Weights of a small transformer language model.
Architecture: RMSNorm before each block, rotary positions, no biases in attention or MLP, untied embeddings.
Training: a variant of SOAP for these matrices, 613M tokens, 4680 steps.
Each number is 500 + 25 x the weight over the matrix's rms, rounded and kept within 0 to 999. Layers, rows and columns count from 0. Numbers have three digits each.

# layer 2 MLP gate, 1728x640, rms 0.054, rows 1658-1669, columns 160-239
499513497486522486513469491515510513508468518525491481497476516497504529499480476513543509524498499493519526506506548497459477486495502477482488509494483550469507510474400549499515531534474492518486473474481491504529485481486502505499482555
500482539483485506480497551544487525471553513521452490449504498501521487463504532505484520469488483503462455519529472480473510481495468507505491528532469496525515478471512518488515496523454484508505506508480479505558504452487543526478505480
518425486499462480504473479499501517488514474506462479537535464485507501543516501502464491509533492508522531523525491535539529505539492522491500522482509498500485509490516437518503467539501507495541526514487458516464496441570498537503549475
484461484497472481491522508490492486551515493535522529513510519504474470535502459518486502465488513468511457495447485521503499475483540480516526486449495507530460513568496496516517501509498517476480536472509523485476470522489471495508482462
517507526503458509489518475498488497526454499474460463484532491527493470483479494471465497489491501500483545494490518497536482498545468505493464472516519552497482501473475490541489502458507495500437485544469454521521497473488557463483464499
516496544507462472488477491503543511521502517477496478508468534535491475477472503459514520485486502471474529503518521519530509471471487463512557483502533511526514496489532521512458490517481531552523536498514492537509486491484520491466520490
504538528530511478497504531539491480510507459491469476514513519528522493489526460444477486510539468531533501521500477489470529465526471534502518499505489524488531462481514548497566515511493482491487521470449489522481444478440455554541520466
553495452511470504516520480465506502465488467508512495454487433496529491487503473511553529467515497506490508504515502462511565500453505466495567527477523547492461487477535507497467509459453497523517493471516542468525468457543496510529517520
448468472521504525478472455481483501513534553466514485475515476508507504508535484518495502465493503541491478496487544481471509489500486553509523448493493501483543511445509463501491468523523461519521516490483505500523499493475473484495523507
540543529494494519481458517529510520508513540522483507508518552558500532494517546465522510537495510464520462481461463493520450462494505450511515526488518521464530483504503529483530478485548477498485541524519513528487465475504485492509498473
556488477506519507501479491497522523474516532509503490527469489493486515510472433496485459491537471502504503497530512518522503461569478468543481498499463513450477515449516514472518441487505505521469489482537502495508488501461475478489530481
500454496479470499470583439492450531480503497474495482518501488510493486486497556506544531498535454507473474544527509505505495501510466477487495489489512555531495524506483467518516428477490537498494512505501501481509508532484463520481469512
# layer 2 MLP up, 1728x640, rms 0.0538, rows 1658-1669, columns 160-239
495518501501491495521488475530489493494526491470497507495504505505502472502464516471468484475496503522499504489506522484514548502508489463528510495467518462481511527502509506480518495480470501526505515539529530532507504514487523516487514526
534520509480490510494544508527488525502476519490481473501421504480550490454514561500456478505518479469528502509493474484519499514510514503486487491455501517521522525502502487519501498499555560520490505505474523516488456510508510516509456475
479516518540477488552520496460531525488488512470509542521514469505482475506495498526488488522440515498480453513490500500555487499496529444516489483472524489524505494520451507481504543464458510528487517525534515497548492514499493491525502493
493490459496492461475507496473482520471488490473474517494510511500474510515446484467528529490506488478506479535509492465478516492512520497506458530474506488496499506463501547508478480514453476515548487476484488468531512492512481507510517490
522522490509490549480491502469488515544503513513490496469462467522533508497550491470490461556488487434493527487486491512500511527489514500556508506521464462509499541414442538490518536489485497520458527477557460477520481537503483504523509511
504488513544457501462487534513542516477506509534566461537517451501485503518492493521456511519513512495512481484462463507480511476519458517498475543465509516507517473496525493480506477480463511459511538518475527467482507480473483489536479512
502473497475465496482518519474513500502533522467473523518486471480430483544473530472457492491501475506532511532554525498530487500502485493475523500458546549485507483512420507528507513498505541509507514542495476501485480491500498534540519530
489462562507499501522468526480438481534546459484519476477520535476524482487530496533515501506518463499474525536518508547507479477469521479494492478491505499487493477510504495535522484540464490484471475498542464521512471472488497481506505492
484527506465504517517523504466466470521498472486461510560508550479471498481461520477468510480440505459492498503527484500499473489486496524530502495517511486468465547550510519531512490513504531498472502507495492478509537527484539465472493501
498518482485498478531504548467508484513496542491539512512460459487503532483473524551492516550491504506483520472491529498504522482455457509504525509503522472493472490485491509483484471491498521500451489458553503457530503501484482525480491529
511485504525517532501456507475483531555471484515484527539524508509461496492484457482483469506527493470534478544519512530487505461579508474465495511506469511521481514486480457496471445504489517519478470515473523527502526536486484497505481534
512528511474547478545508499514518460491459495514482477504491480498438492484501531473506486492439518518516478497476500480485514526505545495482498481481470507494456520494512530502489509470521456515554481475472508468512460488498521494521551519
# layer 2 MLP down (transposed), 1728x640, rms 0.0541, rows 1658-1668, columns 160-239
517477558499505489529500503539500497533514483525492525517515515477470483529489524485476508495509495549512478486508499467536493500490532522522450517487528510519480483493525517551464503497526556470481458503507496491533515477538532460505508502
495488501492504439511503507465491489477491478527508485498513486494473469467467512463528526491499469524476518509485506479492489500481501475516481481479517492457490494501483529524520465546475469462488518513464524489507506516495509506506485505
509511452504504475516491469542515507543508485509531518490494464538472471451509512504470514515518495519525495514475519462514520517503477494521472470465465496490456469533540484520446478509531497495515497487481479478532487496497527489548530519
517520529451530502518509498531512506493517511502477476456513541503496483502524514493533515479511484478500499497529502509502538508489502507498521437480471503498461482467527500493473539566493477476485541496524499540463474503495502552467472456
528543486510486543555500492474497477484490530563531461459488517522530504495521499470472484470522499483495553506514489484548522493502457526493488456556516480511493512496525526508473525493522525532493536499469487503517513532550503472518540547
483523472517491531515488574495514517542490525515519517497507507471516531520480480533535512452509519481545460451495493516471470516516493492496486565547512477481495481511511467443545480443518505457491452484491535466506500441516504477488476488
536504485508498497506499575480506536503476457502482497513511480448529480524464540447488481535482515535497520484505499483498478470504508499489528523453456511479487447460519493519490492465493520478517457487449474474526455507485534536481539490
447482505523489476493507504514488547473528467495499536483531511501474513474506552542485534517477507507488521457540477504504535432510563490518469511493531484477509474468530470545512460519459508488511469477509500480500495486444530503527547452
473535474471540531501547501501509502485529512546495450476508478488462496463464489480465508491491529532484494473464476457497491481506477567506485531493524456494473520482425445482498480505501507472472510519480480478543521511473467454441523489
504484478488514533484468528521484496478482499497471499435496458545520532443471535464494508510477482495541459528460453487495510489468513518526448478505498518538506505491539474484518514535487493552493470507500492510486508512510526516503520535
478501572549495505530491490492482547520474498503516483510481505508515529519465492523507493534553508487494519516519489482476492507487526528506486511497448481520497530491487517506516517495500507505455465499502473461479493443538501478463449504